config.toml
num_hidden_layers = 24
num_key_value_heads = 1
hidden_act = "swiglu"
norm_eps = 1e-06
rope_fraction = 1.0
qk_norm = true
attn_scale = 0.125
bias = "none"
tie_word_embeddings = false
init_std_down = 0.00141
optimizer = "soap_variant"
beta2 = 0.99
decay_shape = "pow"
batch_tokens = 262144
max_seq_len = 512
Each number is 200 + 30 x the weight over its row's rms, rounded and kept within 0 to 999. Layers, rows and columns count from 0. The size before them is the row's rms in percent of the matrix's.

# layer 16 MLP gate, 1216x448, rms 0.201, rows 978-1014, columns 64-127
099,167,196,173,191,231,235,186,237,177,235,204,188,182,177,177,196,206,216,203,173,185,207,171,187,191,196,230,170,189,169,207,168,218,189,269,137,223,200,187,235,216,190,243,181,206,197,203,177,195,188,152,228,229,207,165,208,158,219,231,224,217,214,180,173
098,183,141,187,186,217,204,205,253,199,195,171,197,219,176,156,195,237,167,195,205,246,241,163,155,221,208,208,203,257,186,167,229,191,215,224,164,219,161,196,213,215,188,197,187,186,254,174,179,237,209,244,201,167,240,187,216,199,247,172,141,249,277,204,178
097,194,164,202,236,205,217,216,135,196,142,205,173,189,205,229,122,202,222,157,218,149,182,216,190,185,224,203,209,188,178,206,234,176,162,225,191,170,148,221,196,234,201,172,231,231,179,213,178,216,240,167,232,236,227,190,208,247,237,132,184,181,200,163,215
098,223,210,192,177,244,225,206,175,203,162,223,199,226,198,245,201,199,290,281,139,211,244,219,163,111,226,195,176,184,200,216,160,156,245,217,202,162,194,263,191,181,207,179,127,263,242,201,184,187,227,195,148,157,188,179,196,245,234,172,238,210,226,174,247
105,142,220,165,189,263,226,160,191,207,204,209,165,202,193,149,220,175,270,159,242,247,168,140,266,245,204,162,216,162,226,237,222,208,222,193,202,212,246,160,216,197,162,171,244,156,265,165,160,141,208,172,204,192,196,205,153,204,207,197,196,161,172,205,223
105,213,225,205,230,233,192,250,219,208,249,197,275,181,138,177,190,199,195,208,234,170,190,170,207,205,205,276,207,151,234,170,177,170,241,174,224,188,202,163,185,206,214,184,209,215,227,228,224,209,200,226,183,181,220,244,171,182,202,190,166,252,201,186,240
098,213,165,209,213,175,204,234,205,170,205,258,187,194,173,223,206,198,153,245,202,210,158,212,193,225,193,204,183,156,193,155,207,180,246,178,194,202,214,183,157,213,191,240,205,191,174,184,221,253,180,233,172,203,209,119,237,257,242,192,158,170,238,148,153
101,182,189,232,149,167,175,156,186,163,236,222,265,212,240,196,197,220,184,172,177,211,216,198,184,204,180,201,238,207,194,200,199,276,202,186,165,180,209,224,218,178,190,191,187,224,221,191,199,198,229,190,166,210,243,159,238,224,227,223,187,206,176,191,201
103,188,209,180,181,222,206,210,223,198,137,159,231,180,188,178,200,106,181,173,258,251,222,198,184,199,216,179,209,217,219,218,208,186,242,242,209,237,203,209,185,140,261,198,125,206,195,235,165,203,227,250,262,223,172,185,263,218,246,232,187,146,172,204,201
099,226,181,223,211,211,193,177,164,193,196,213,206,186,242,142,210,163,161,213,187,227,216,173,200,187,156,196,182,165,244,167,221,239,210,253,185,198,218,205,183,185,216,222,170,192,187,176,244,239,170,182,151,221,188,199,155,207,204,255,173,178,226,188,200
096,173,195,221,219,211,227,175,182,226,208,180,201,240,194,152,194,175,195,238,203,203,199,211,250,243,238,200,207,256,215,206,188,169,194,177,174,171,189,237,185,215,197,221,148,185,233,190,216,188,205,226,211,212,232,169,238,194,282,243,190,188,170,223,241
095,251,181,214,196,176,190,181,141,199,183,212,185,199,158,252,207,188,217,202,193,239,157,238,201,229,210,137,177,195,250,218,217,210,197,130,227,165,247,191,222,203,218,157,252,183,226,226,217,226,152,143,132,201,233,225,262,160,138,228,145,211,179,186,224
097,193,257,151,195,241,200,201,180,175,193,192,215,214,178,150,163,206,208,155,141,213,242,224,148,128,188,181,161,194,157,174,198,237,221,228,174,183,164,138,208,216,150,160,242,210,160,205,231,178,134,219,244,201,202,170,183,151,211,193,157,190,157,245,188
099,197,243,187,192,254,232,162,224,200,212,170,226,169,200,175,267,184,165,252,215,223,209,221,227,246,157,147,218,209,199,191,195,138,219,226,136,202,190,217,208,225,193,214,184,241,155,215,194,189,198,218,215,185,166,227,222,177,236,213,163,184,158,178,215
099,169,207,210,253,186,264,179,231,211,241,222,133,195,199,197,164,166,269,212,210,155,188,216,166,215,230,168,209,162,226,198,146,203,194,233,221,210,206,155,242,212,209,190,236,250,193,223,201,196,207,226,226,210,240,241,153,196,207,182,173,152,167,204,189
102,224,163,150,222,132,195,219,252,222,177,206,212,110,204,235,200,200,256,169,198,224,204,199,176,166,205,179,160,195,207,166,268,202,235,232,226,210,135,173,196,170,200,204,205,164,136,161,163,231,231,217,211,215,124,186,230,212,255,206,200,174,185,193,204
103,228,198,263,176,226,212,178,218,204,159,211,273,171,119,189,254,235,184,166,204,199,139,229,194,171,205,180,236,165,288,234,167,170,211,222,220,200,189,236,212,171,269,165,181,186,161,199,170,160,106,231,189,202,231,198,214,143,199,210,259,248,230,166,175
096,185,178,197,266,224,240,223,240,223,108,172,226,204,187,162,213,182,220,198,192,221,160,190,210,199,212,223,222,185,186,192,223,209,195,202,232,208,196,236,226,206,167,169,199,211,203,181,199,165,179,162,135,167,183,112,191,154,190,228,221,258,212,263,201
105,199,169,258,187,218,189,138,195,200,152,181,228,172,235,234,189,227,203,163,164,172,131,213,155,206,263,220,233,234,160,192,169,205,198,234,205,184,262,224,186,206,172,235,215,246,263,208,182,214,213,187,177,164,201,189,194,189,184,171,233,154,259,204,204
101,227,201,165,185,227,194,220,212,192,166,198,243,169,216,227,156,254,209,197,234,216,194,200,233,215,203,208,259,198,192,208,260,206,180,215,205,136,183,212,190,191,190,192,207,253,217,215,196,223,189,249,189,199,213,162,266,177,223,180,245,207,220,203,208
105,170,267,237,201,213,207,248,183,241,255,166,195,188,198,213,241,191,215,174,215,176,217,162,179,222,173,211,177,174,203,196,203,198,231,132,215,208,189,217,261,193,156,212,232,210,152,206,205,198,230,241,175,204,201,173,169,243,172,210,133,236,223,158,158
097,192,190,224,201,183,195,208,180,183,212,229,162,215,199,202,212,189,231,250,211,191,224,267,263,178,190,182,230,153,157,187,210,233,183,237,225,230,243,202,277,185,220,220,208,185,218,183,184,230,186,222,178,199,144,179,188,222,168,156,240,191,198,214,204
100,147,124,194,218,174,213,179,199,208,170,145,238,170,170,212,184,225,227,148,159,184,212,161,159,216,132,162,175,210,193,219,201,180,215,212,180,216,204,234,227,204,188,190,170,145,174,180,173,202,213,190,166,222,221,206,204,200,210,201,165,222,207,203,189
095,159,156,196,146,166,188,224,173,168,186,166,198,121,180,188,219,223,185,191,177,217,191,192,160,148,169,161,188,165,216,165,236,212,213,244,174,185,181,192,172,175,160,238,176,222,154,218,132,210,211,179,193,210,169,195,186,169,291,199,138,191,215,272,144
098,244,211,226,203,192,184,203,215,188,211,197,197,206,170,217,221,214,187,182,165,206,144,197,232,136,198,244,218,212,202,152,157,236,208,194,253,169,244,171,206,227,225,187,188,181,202,235,212,191,182,237,219,153,257,184,202,187,230,203,127,257,231,226,180
103,172,183,219,197,187,233,132,184,176,247,202,130,190,178,215,206,181,177,238,210,192,194,195,160,240,203,196,174,245,220,218,171,165,202,166,154,226,187,211,144,221,140,209,211,180,204,200,230,161,235,191,206,183,211,226,187,211,234,198,179,200,220,224,192
102,193,185,220,233,176,184,210,222,183,158,191,186,194,184,207,228,158,225,204,199,194,200,281,199,226,223,198,214,188,186,168,201,266,194,190,187,191,220,194,204,156,220,184,181,187,213,192,186,246,162,192,170,215,216,268,218,235,197,215,195,219,167,195,230
095,193,212,209,238,174,179,221,238,206,178,198,157,137,241,186,158,213,218,244,181,227,180,197,178,199,156,209,230,260,215,279,217,194,221,193,206,216,215,215,217,194,218,205,226,230,193,210,189,165,189,173,240,208,225,167,161,222,193,278,300,198,184,230,213
102,191,173,166,172,194,215,255,219,207,181,199,196,168,136,226,177,179,237,185,207,214,186,168,256,186,153,184,279,252,209,164,261,202,145,230,199,185,205,171,236,242,193,187,222,217,218,225,192,150,255,202,186,170,177,159,203,226,163,171,171,204,174,247,190
102,195,176,194,221,188,156,204,210,200,215,208,259,186,228,157,226,220,161,235,165,179,189,213,201,208,175,165,189,209,201,195,214,271,169,251,228,182,209,237,156,185,224,182,245,235,252,184,183,205,211,212,155,185,251,203,204,222,165,230,243,276,198,225,212
091,188,212,215,169,121,204,204,212,156,206,199,178,209,207,187,201,200,204,201,218,185,193,181,217,212,175,191,167,196,148,225,210,174,152,214,182,185,234,182,220,176,189,232,224,194,191,236,232,161,158,227,187,203,202,153,162,209,236,174,208,142,181,170,213
102,187,260,206,229,227,209,187,237,206,221,169,186,183,222,166,225,232,214,209,171,193,122,185,203,204,185,191,208,176,217,136,263,215,243,227,199,175,228,187,164,173,181,194,216,276,218,209,195,205,214,222,213,220,241,177,203,172,127,223,242,209,199,199,207
101,184,162,241,181,207,169,165,152,274,154,209,203,198,197,208,170,249,210,195,186,227,208,207,198,168,166,146,204,242,232,243,246,191,212,183,212,172,198,227,222,175,206,157,230,218,183,152,212,213,194,195,179,163,222,175,175,207,185,258,212,220,157,294,108
101,178,204,199,173,249,238,201,208,219,209,192,134,184,248,240,257,134,159,223,162,143,200,170,153,162,197,193,173,240,171,191,216,167,155,198,237,174,149,235,234,255,204,206,235,222,187,197,239,177,203,255,202,191,157,193,218,191,206,171,229,234,171,190,183
101,155,174,219,184,202,257,211,152,202,169,215,209,151,203,194,229,169,182,245,190,198,187,138,197,175,191,229,201,156,235,166,226,191,150,239,157,225,163,176,151,218,223,194,201,218,203,205,150,153,204,206,106,206,200,228,180,197,186,208,193,204,201,174,201
096,219,201,180,254,212,214,189,158,149,229,133,206,202,143,224,237,161,191,190,190,229,244,177,215,214,226,149,164,171,222,233,208,247,191,200,165,144,256,181,209,213,171,207,169,139,193,170,209,211,199,215,199,195,222,224,209,199,217,217,240,201,170,192,212
093,183,128,174,215,165,171,151,206,246,194,155,146,166,201,221,210,177,181,195,218,174,199,193,219,143,204,211,203,204,213,241,200,148,164,190,229,212,236,213,226,229,218,228,198,213,186,163,228,163,241,224,227,213,213,191,243,206,268,158,177,187,178,208,148
# layer 16 MLP up, 1216x448, rms 0.207, rows 978-1013, columns 64-127
099,141,229,221,182,191,187,208,207,199,166,205,223,209,251,203,174,203,209,210,217,226,152,192,188,196,178,265,209,184,198,211,229,225,144,161,193,173,216,227,165,202,190,249,185,235,274,177,236,185,197,196,215,183,180,206,205,218,211,224,234,203,178,214,262
098,191,205,218,227,204,204,204,178,164,232,214,205,248,235,189,172,183,197,219,197,156,230,204,214,239,195,203,230,240,210,172,193,232,260,215,234,191,234,148,199,165,220,178,212,206,233,193,198,190,181,187,191,148,204,226,250,223,198,204,186,238,171,194,185
098,202,197,176,163,221,233,146,215,189,218,204,252,184,199,180,210,197,219,199,149,222,201,208,177,189,144,224,168,234,226,205,162,185,157,242,173,192,161,219,178,275,250,205,190,196,149,210,167,229,198,195,168,211,170,202,204,264,207,232,203,206,183,206,169
099,187,190,172,172,184,170,199,202,166,244,230,173,196,205,231,187,213,180,253,214,194,195,157,238,230,258,172,239,197,191,191,166,189,149,226,177,244,234,177,265,223,225,170,259,203,147,190,230,182,187,200,153,157,250,162,232,214,216,160,248,170,239,210,173
103,187,121,237,221,181,221,209,216,163,181,191,256,206,163,223,193,168,193,173,234,224,252,191,174,195,186,185,165,182,287,179,267,227,196,203,137,152,192,130,202,195,175,164,179,186,210,174,191,201,202,150,209,223,178,215,181,257,168,227,228,166,198,207,245
100,187,283,216,243,237,208,234,232,231,208,197,199,199,174,195,206,243,207,249,233,152,262,193,172,193,235,273,180,129,201,188,193,266,156,186,236,222,178,205,191,189,213,235,173,168,214,260,146,147,235,173,172,142,186,227,170,210,197,187,216,218,246,191,212
099,179,166,264,222,168,228,212,187,187,205,195,140,218,178,180,174,248,215,216,136,169,188,208,238,204,197,235,183,196,155,189,245,259,195,180,195,223,188,178,194,111,179,224,228,183,168,205,193,210,190,155,196,219,238,250,206,205,194,178,209,155,284,228,187
101,144,217,193,191,242,187,179,203,256,214,196,150,184,190,195,134,195,225,191,144,237,152,192,201,179,227,159,209,192,160,211,213,185,219,182,221,204,165,170,203,144,170,214,190,143,177,208,232,170,193,94,243,166,146,201,142,192,185,191,188,160,232,258,218
109,263,212,216,180,235,169,241,171,224,251,225,146,175,194,236,213,222,210,206,214,182,199,166,229,159,228,200,123,232,181,159,182,189,169,233,188,186,248,168,232,228,186,239,186,173,214,165,231,138,200,173,176,208,159,252,215,196,152,193,206,239,174,129,230
097,232,205,236,233,218,197,175,168,202,140,185,289,193,245,228,219,180,139,175,157,202,222,219,208,159,185,226,233,273,152,193,154,201,208,170,237,267,217,170,219,194,279,225,209,188,225,157,227,196,203,195,171,171,199,232,197,196,205,236,170,204,227,169,188
100,186,273,156,207,235,223,172,261,108,235,175,243,155,182,145,213,190,186,181,174,142,207,198,226,185,173,220,213,209,220,208,127,237,245,232,219,175,190,235,157,175,190,181,179,149,222,198,163,154,254,187,197,180,237,210,118,209,221,187,200,176,233,236,197
097,223,177,244,201,183,252,225,175,224,217,187,181,206,232,204,208,237,186,191,182,191,212,208,223,204,213,258,183,186,187,216,182,214,206,191,233,191,211,216,164,210,151,204,201,231,147,183,213,179,214,204,134,236,188,199,233,236,192,204,217,184,167,190,210
101,198,216,165,172,202,216,218,184,223,199,185,185,157,133,175,150,169,181,184,172,193,211,240,180,178,197,219,179,253,227,237,184,214,202,209,164,189,174,224,200,205,169,184,254,180,244,236,218,256,186,232,214,140,195,189,231,244,231,203,189,237,171,211,189
098,189,176,134,251,228,171,217,216,220,224,227,178,208,202,214,198,223,246,199,187,167,147,228,202,242,154,211,145,253,164,150,196,214,190,209,189,238,181,230,236,173,266,205,240,216,217,200,214,151,185,203,184,225,233,173,199,194,176,197,178,157,111,175,197
095,225,247,241,233,163,203,173,226,199,183,203,211,188,205,151,179,202,212,130,189,174,189,238,221,205,143,181,132,195,212,163,194,216,222,175,190,225,169,248,263,178,200,214,219,151,189,180,258,153,211,212,229,239,184,187,234,167,241,229,229,208,178,201,212
100,212,184,197,152,218,236,210,222,207,178,207,171,232,238,214,202,233,254,171,209,212,168,215,175,207,194,209,203,178,136,222,197,192,267,208,184,178,182,227,253,264,244,138,241,183,246,141,189,185,204,186,206,206,242,228,211,254,169,251,225,295,162,198,175
101,207,183,167,167,226,230,156,207,239,199,153,212,202,199,183,232,218,217,203,171,120,221,205,220,170,206,186,210,207,210,157,190,224,156,210,217,193,201,152,169,197,192,246,185,162,226,156,147,191,169,199,207,130,189,216,185,233,142,170,182,221,182,186,151
097,234,243,245,144,189,188,257,223,182,228,198,121,194,241,212,216,244,205,199,192,187,206,168,193,204,260,248,177,198,211,194,203,255,178,221,205,176,188,225,172,196,188,210,195,163,168,200,191,172,256,207,228,238,211,210,196,211,197,203,171,181,159,229,217
102,199,206,179,192,114,192,128,162,243,212,214,204,192,229,180,223,157,211,154,192,227,188,245,207,183,196,172,181,214,193,174,194,186,199,189,213,149,199,231,170,164,206,250,231,193,241,128,211,222,219,188,125,227,200,222,197,215,216,150,213,240,224,223,207
106,262,124,185,179,203,170,203,221,192,212,193,210,186,239,227,167,229,187,178,215,217,231,231,220,233,213,179,188,164,227,193,205,190,147,195,213,156,220,221,192,164,200,197,161,202,223,216,177,189,191,215,207,231,218,194,149,176,223,203,250,176,189,207,205
099,186,210,195,200,208,170,181,141,187,224,210,186,213,184,217,230,223,194,208,216,200,203,149,200,226,172,224,175,218,202,160,178,214,209,127,217,183,216,209,197,184,229,245,162,208,159,161,195,203,189,130,213,199,181,223,203,287,169,159,226,151,215,165,229
096,264,215,263,230,217,178,222,213,209,209,209,179,208,194,166,213,236,209,161,138,198,156,202,222,209,224,192,232,210,195,197,162,200,220,243,179,201,234,217,229,184,208,230,157,211,202,183,161,253,194,226,192,149,205,221,172,224,199,200,193,219,167,164,188
100,223,244,239,150,134,196,199,199,191,204,217,205,284,248,246,233,223,176,204,186,213,185,238,213,182,160,167,184,130,166,152,219,210,176,200,269,162,232,215,221,239,171,236,209,193,204,193,199,124,232,158,230,208,198,181,200,199,147,210,198,194,208,191,196
103,139,173,119,201,201,185,220,209,208,160,177,237,202,216,212,175,212,205,174,175,159,153,167,236,208,206,198,210,211,207,151,182,231,232,188,209,185,191,167,189,181,234,196,156,186,155,289,165,207,180,124,162,199,188,174,203,225,265,173,197,171,254,119,204
100,241,226,230,192,192,196,199,232,183,212,184,174,233,193,173,218,254,239,237,182,181,240,193,225,168,228,229,226,167,187,208,191,227,258,192,184,192,246,174,218,169,223,164,206,191,213,152,185,160,178,255,228,185,238,168,242,238,193,207,218,190,195,176,194
101,195,164,254,212,264,227,179,218,193,173,206,175,176,174,173,205,202,181,236,156,214,199,219,209,233,251,176,197,165,212,221,235,171,184,221,146,160,192,224,190,256,102,159,205,197,248,208,227,183,258,165,196,183,190,182,214,228,230,195,193,233,155,204,161
097,178,195,159,206,203,156,173,215,209,240,204,183,204,183,153,265,191,223,212,261,251,200,230,238,281,181,178,186,242,185,176,183,137,200,202,183,194,207,203,144,178,180,183,210,248,228,197,212,138,229,176,143,140,187,225,181,200,177,167,255,181,223,166,162
095,217,195,213,242,182,207,198,199,161,233,202,226,205,209,162,183,208,199,239,251,156,225,228,200,220,243,194,153,175,233,156,228,182,199,207,183,222,168,241,211,200,204,191,127,208,216,193,200,190,190,203,169,214,284,240,178,169,188,208,167,183,253,125,217
100,191,207,197,211,251,228,171,198,213,217,172,182,202,172,194,144,196,132,214,186,263,209,148,186,184,233,208,220,214,197,197,211,154,211,195,216,197,202,247,188,171,256,218,247,171,304,213,124,218,160,226,232,235,231,191,235,173,251,199,165,194,230,247,176
101,182,194,241,249,159,221,164,188,193,183,142,133,166,247,154,207,189,188,219,228,220,226,220,200,225,218,199,204,161,182,196,204,208,228,164,255,234,216,207,185,267,153,176,248,212,245,184,188,177,202,267,192,218,200,199,213,212,220,215,228,183,241,264,220
090,178,186,199,217,191,208,185,205,164,205,243,256,205,193,171,168,221,227,195,230,158,180,187,229,236,221,213,222,243,200,172,196,239,270,175,186,219,152,188,151,224,167,147,176,211,173,188,156,191,244,227,224,205,179,191,190,172,192,227,195,187,211,195,161
098,190,196,155,209,182,257,184,187,210,178,178,205,185,216,202,239,192,196,201,204,158,208,226,176,238,199,151,170,209,199,224,223,193,182,197,230,218,239,190,188,210,182,215,183,152,232,227,228,181,166,244,223,263,217,199,175,216,230,142,173,185,194,235,220
100,192,193,207,241,230,227,201,206,116,163,195,161,183,219,166,175,235,138,223,211,221,198,209,214,224,232,218,227,201,178,188,175,169,229,119,241,206,218,230,217,218,220,275,216,209,218,228,224,210,172,155,195,200,238,170,238,229,178,200,209,194,181,156,236
100,141,201,221,216,140,179,227,188,142,267,186,169,152,226,193,225,264,176,150,179,183,229,209,226,233,132,195,155,212,241,179,266,161,258,192,263,249,182,178,169,194,177,225,224,159,250,225,203,253,175,190,227,220,262,202,165,221,221,175,182,245,195,212,191
096,134,204,225,178,192,235,157,226,218,225,215,198,190,214,235,271,266,157,245,201,196,217,208,203,223,179,262,181,186,171,186,243,165,199,203,194,199,201,189,220,223,207,165,190,296,181,185,199,163,265,186,184,217,239,228,183,200,246,207,205,180,219,261,230
097,182,168,223,182,192,233,251,185,160,180,213,211,202,268,184,209,210,209,232,225,175,167,198,161,169,223,216,153,225,240,153,220,204,211,198,267,247,222,244,213,152,173,224,144,230,207,203,224,191,214,189,196,155,206,148,194,187,164,157,223,198,201,192,199
# layer 16 MLP down (transposed), 1216x448, rms 0.196, rows 978-1013, columns 64-127
102,224,227,179,171,242,224,223,173,205,232,193,175,184,241,241,213,235,205,188,181,245,173,237,167,231,200,155,204,178,171,202,219,208,166,245,152,192,169,225,209,202,146,208,230,197,162,237,240,181,205,167,241,182,195,194,195,216,258,182,228,213,216,162,137
098,171,135,220,201,243,199,240,166,210,206,152,209,224,223,189,153,189,192,175,189,172,181,200,182,150,191,160,201,206,201,213,231,171,259,168,251,221,244,173,141,168,172,166,180,211,183,193,288,185,224,192,188,188,172,200,189,130,238,193,187,157,274,206,216
101,172,243,166,210,206,185,201,214,144,176,196,157,258,211,171,212,180,128,153,183,199,144,191,232,197,185,247,270,138,216,246,253,235,179,271,191,194,200,234,201,199,223,211,162,230,233,218,242,240,198,216,238,177,220,181,185,260,236,191,215,150,212,224,232
101,191,182,209,181,175,159,173,172,215,192,224,180,178,172,238,216,141,189,237,207,262,190,166,216,169,169,190,191,237,194,194,172,244,208,207,197,141,238,162,223,214,189,196,229,119,173,225,190,248,193,200,231,201,237,213,200,279,126,188,171,184,174,186,163
103,288,192,156,224,206,276,225,206,215,193,213,211,170,200,191,165,176,176,219,212,171,221,212,226,251,177,168,205,222,154,203,193,216,202,195,174,176,186,194,209,225,202,199,213,192,218,211,216,210,176,204,237,140,154,281,196,193,133,158,218,171,215,220,219
102,167,208,234,138,186,190,202,196,254,215,174,217,209,212,199,206,178,158,184,199,171,181,226,212,208,167,190,218,187,147,192,219,145,198,184,224,213,178,214,203,211,167,243,221,230,162,265,113,201,239,185,206,154,200,208,174,181,200,205,187,236,197,243,207
095,222,175,201,205,241,240,237,168,196,203,238,196,180,187,250,208,237,216,178,175,191,216,221,175,209,269,256,236,188,198,216,190,136,190,244,182,137,230,182,222,202,275,167,205,190,176,250,172,163,185,163,213,216,168,182,228,166,170,177,131,219,211,153,197
100,218,167,144,212,144,153,186,188,161,213,186,152,240,130,208,201,222,212,217,217,206,233,231,220,181,242,184,191,260,201,183,188,180,199,159,206,198,221,229,251,235,208,190,236,222,122,194,237,194,159,207,222,201,197,266,207,247,219,267,237,227,176,219,185
103,173,194,163,197,247,169,207,166,166,192,206,197,208,142,232,225,217,218,202,170,184,178,153,260,193,233,201,164,158,219,174,177,202,159,200,227,224,225,181,208,195,165,170,223,246,206,177,193,175,166,202,196,205,225,242,232,208,233,159,146,208,268,208,227
102,167,263,219,180,242,173,173,214,248,162,130,184,177,237,144,213,186,244,186,191,174,201,190,219,203,218,216,250,254,216,188,174,213,198,232,215,150,196,207,226,186,154,182,194,214,191,160,204,177,162,211,210,222,184,184,198,179,216,212,238,170,118,178,213
102,225,189,178,183,226,189,214,175,212,149,177,234,229,157,222,152,143,253,211,189,203,173,179,244,206,216,167,212,230,180,211,158,223,214,185,142,211,172,160,199,168,178,195,234,214,178,246,134,199,167,209,224,207,191,154,178,155,192,226,191,199,260,187,165
096,211,222,203,171,206,233,247,193,174,200,187,206,239,180,195,233,252,284,201,173,213,201,182,211,172,193,158,198,203,204,179,237,226,169,209,212,236,167,165,230,213,203,289,191,190,221,167,192,127,203,258,177,225,158,169,198,240,214,222,235,234,161,231,212
102,219,224,214,198,158,178,174,169,216,194,247,212,207,254,186,191,201,182,195,215,163,210,212,197,157,297,222,176,218,215,212,208,223,223,161,231,272,204,238,215,168,166,204,248,187,113,228,257,195,219,187,184,226,154,172,190,227,235,182,186,197,180,214,211
097,184,173,197,221,209,168,193,206,153,218,209,231,202,255,185,199,127,213,206,187,135,214,173,221,286,225,147,238,211,183,188,208,186,168,199,185,171,209,195,202,186,211,205,205,189,225,173,241,149,222,279,238,241,218,261,227,224,204,208,164,218,249,198,134
099,157,227,247,179,235,182,244,236,226,142,206,205,181,195,210,170,206,193,175,227,188,178,181,183,191,197,172,205,180,165,195,187,185,144,253,251,193,165,213,260,224,267,231,211,221,239,178,225,199,184,187,162,168,151,205,177,155,160,245,235,216,226,231,252
103,241,222,217,193,215,222,184,227,232,118,145,194,209,289,218,215,217,222,172,161,159,178,191,210,233,224,268,216,226,165,165,217,171,186,182,156,162,227,212,241,203,184,145,247,188,187,174,237,182,246,191,195,230,204,183,209,169,155,173,225,198,192,231,171
098,179,233,183,268,158,185,231,214,191,180,221,179,249,215,176,176,206,272,210,161,176,187,165,197,190,218,148,233,217,123,169,321,274,229,176,247,224,245,194,193,243,176,236,218,246,209,193,221,239,212,175,186,178,239,210,237,202,213,207,197,146,121,244,199
099,194,159,172,165,201,236,185,222,191,172,200,227,234,207,199,220,203,207,224,200,192,208,180,224,228,151,233,205,193,178,262,209,156,142,229,232,194,200,208,182,219,222,155,190,197,231,175,236,158,178,168,184,198,212,179,179,160,206,209,208,159,238,195,147
104,211,187,241,163,191,180,138,200,245,165,203,220,261,197,180,230,182,211,233,215,237,188,181,201,196,150,221,174,207,206,138,176,215,136,197,179,203,221,212,161,164,188,194,240,195,185,167,185,188,183,175,208,192,153,189,227,202,200,205,217,271,183,183,199
101,213,150,233,212,194,259,188,230,172,227,189,188,138,186,202,192,229,203,207,243,230,225,265,167,257,176,207,237,203,256,168,144,204,217,158,190,213,207,255,168,163,286,200,189,196,205,186,177,198,206,189,245,197,178,207,236,180,233,197,234,194,193,210,163
105,179,105,169,221,233,230,182,229,184,198,236,189,178,193,160,209,181,216,151,226,181,241,155,227,204,215,244,136,235,231,182,227,174,215,163,221,229,227,209,162,188,243,226,158,235,232,175,137,265,165,185,200,159,230,190,197,235,211,189,185,167,218,215,178
096,204,216,157,180,226,218,217,230,188,148,187,162,184,211,202,188,212,220,176,198,233,239,143,188,143,240,212,203,172,208,181,202,204,153,277,204,205,169,184,188,238,189,189,255,227,261,230,267,275,179,218,223,260,264,249,143,223,165,170,195,176,204,238,192
099,206,255,172,219,184,218,167,231,225,231,168,239,171,194,207,162,181,213,181,158,175,213,189,182,179,210,187,203,183,204,218,148,149,189,202,159,144,155,206,212,238,185,182,260,189,149,218,150,281,148,214,225,190,154,209,210,227,206,183,221,210,201,171,224
101,225,168,164,209,205,188,204,244,240,179,184,142,226,168,179,169,246,194,213,235,161,206,196,226,197,223,212,187,199,225,236,193,212,130,241,194,189,221,212,152,164,175,161,193,190,164,229,177,181,166,198,170,201,169,219,212,160,207,145,250,163,257,215,198
101,200,179,177,197,239,215,201,209,233,176,218,126,162,227,232,226,229,234,213,176,169,271,166,212,244,193,255,176,197,134,208,161,163,190,198,187,266,158,225,242,155,242,190,223,197,171,196,238,228,180,203,182,173,213,170,211,200,202,221,204,214,184,190,187
105,195,202,187,179,193,206,202,189,183,196,202,189,207,189,191,181,232,199,149,141,223,198,245,237,263,253,231,196,236,150,159,250,179,162,227,212,171,193,229,241,188,159,220,210,199,170,212,233,221,237,221,174,162,192,214,250,221,265,216,174,186,216,169,180
098,148,199,182,206,215,170,185,193,173,131,176,227,186,186,183,207,181,182,221,193,256,257,208,211,201,145,189,153,174,199,208,161,227,146,229,179,135,236,234,193,247,174,232,198,182,232,186,204,150,189,208,221,207,174,237,188,220,187,199,202,160,213,190,262
096,200,222,166,207,186,230,205,182,174,198,174,163,181,199,166,161,170,177,273,230,200,225,239,206,204,197,258,237,216,187,175,208,241,226,165,151,255,189,237,194,273,240,190,234,163,188,213,179,182,181,193,164,177,175,163,150,186,208,211,249,176,165,210,179
100,200,144,185,153,221,220,203,211,203,204,215,204,222,169,212,197,169,215,179,167,228,214,193,224,241,183,231,213,256,193,220,189,184,205,156,183,168,245,197,189,148,183,233,162,205,250,200,166,244,223,183,188,230,138,239,197,215,187,212,232,214,155,211,234
099,187,120,174,197,162,165,157,174,217,173,172,156,224,213,180,250,256,222,194,197,241,155,221,191,169,220,234,175,182,175,222,192,175,215,168,258,171,217,215,151,181,190,216,240,232,185,188,221,175,211,258,155,160,139,186,185,210,224,192,226,175,222,232,221
093,192,241,203,161,202,190,201,200,221,173,202,200,198,200,213,187,204,161,232,146,152,169,209,207,239,179,198,191,294,244,151,263,203,209,199,206,207,174,224,211,213,235,206,185,246,157,202,212,213,222,200,166,306,215,217,249,174,217,174,232,216,166,222,183
103,196,240,129,222,179,236,137,191,206,215,172,149,221,229,226,220,185,178,207,229,168,188,216,200,176,181,231,184,232,157,202,162,235,245,178,203,181,193,181,192,222,223,211,208,167,218,210,185,188,194,251,201,214,263,180,225,203,197,221,109,207,190,204,201
101,193,165,156,203,208,207,166,214,216,191,203,182,235,235,179,144,211,198,200,197,266,195,193,184,186,187,228,200,148,200,224,155,130,174,203,212,182,159,218,190,230,214,247,155,233,228,210,215,202,151,196,146,179,180,215,205,231,193,185,115,190,180,262,245
098,210,191,113,221,195,175,214,123,159,232,165,176,223,218,143,179,213,221,178,220,251,190,155,227,209,228,190,200,218,149,204,220,213,189,208,219,245,155,215,126,204,157,152,195,153,205,240,148,161,234,118,219,204,180,177,171,162,263,202,119,148,217,224,130
099,180,206,205,226,175,161,154,196,219,190,208,224,212,222,176,235,223,268,207,236,181,220,243,194,199,236,118,157,197,172,190,204,176,230,178,206,182,223,249,210,176,173,168,186,215,205,193,247,186,206,227,167,217,186,193,266,216,235,234,167,197,209,280,217
097,202,219,175,188,197,150,163,263,190,169,168,177,184,233,233,291,239,215,228,227,210,173,198,174,203,225,144,163,235,160,198,203,203,160,233,256,178,197,202,217,163,181,187,196,208,223,132,198,192,162,211,199,150,154,244,209,166,208,200,192,174,173,195,211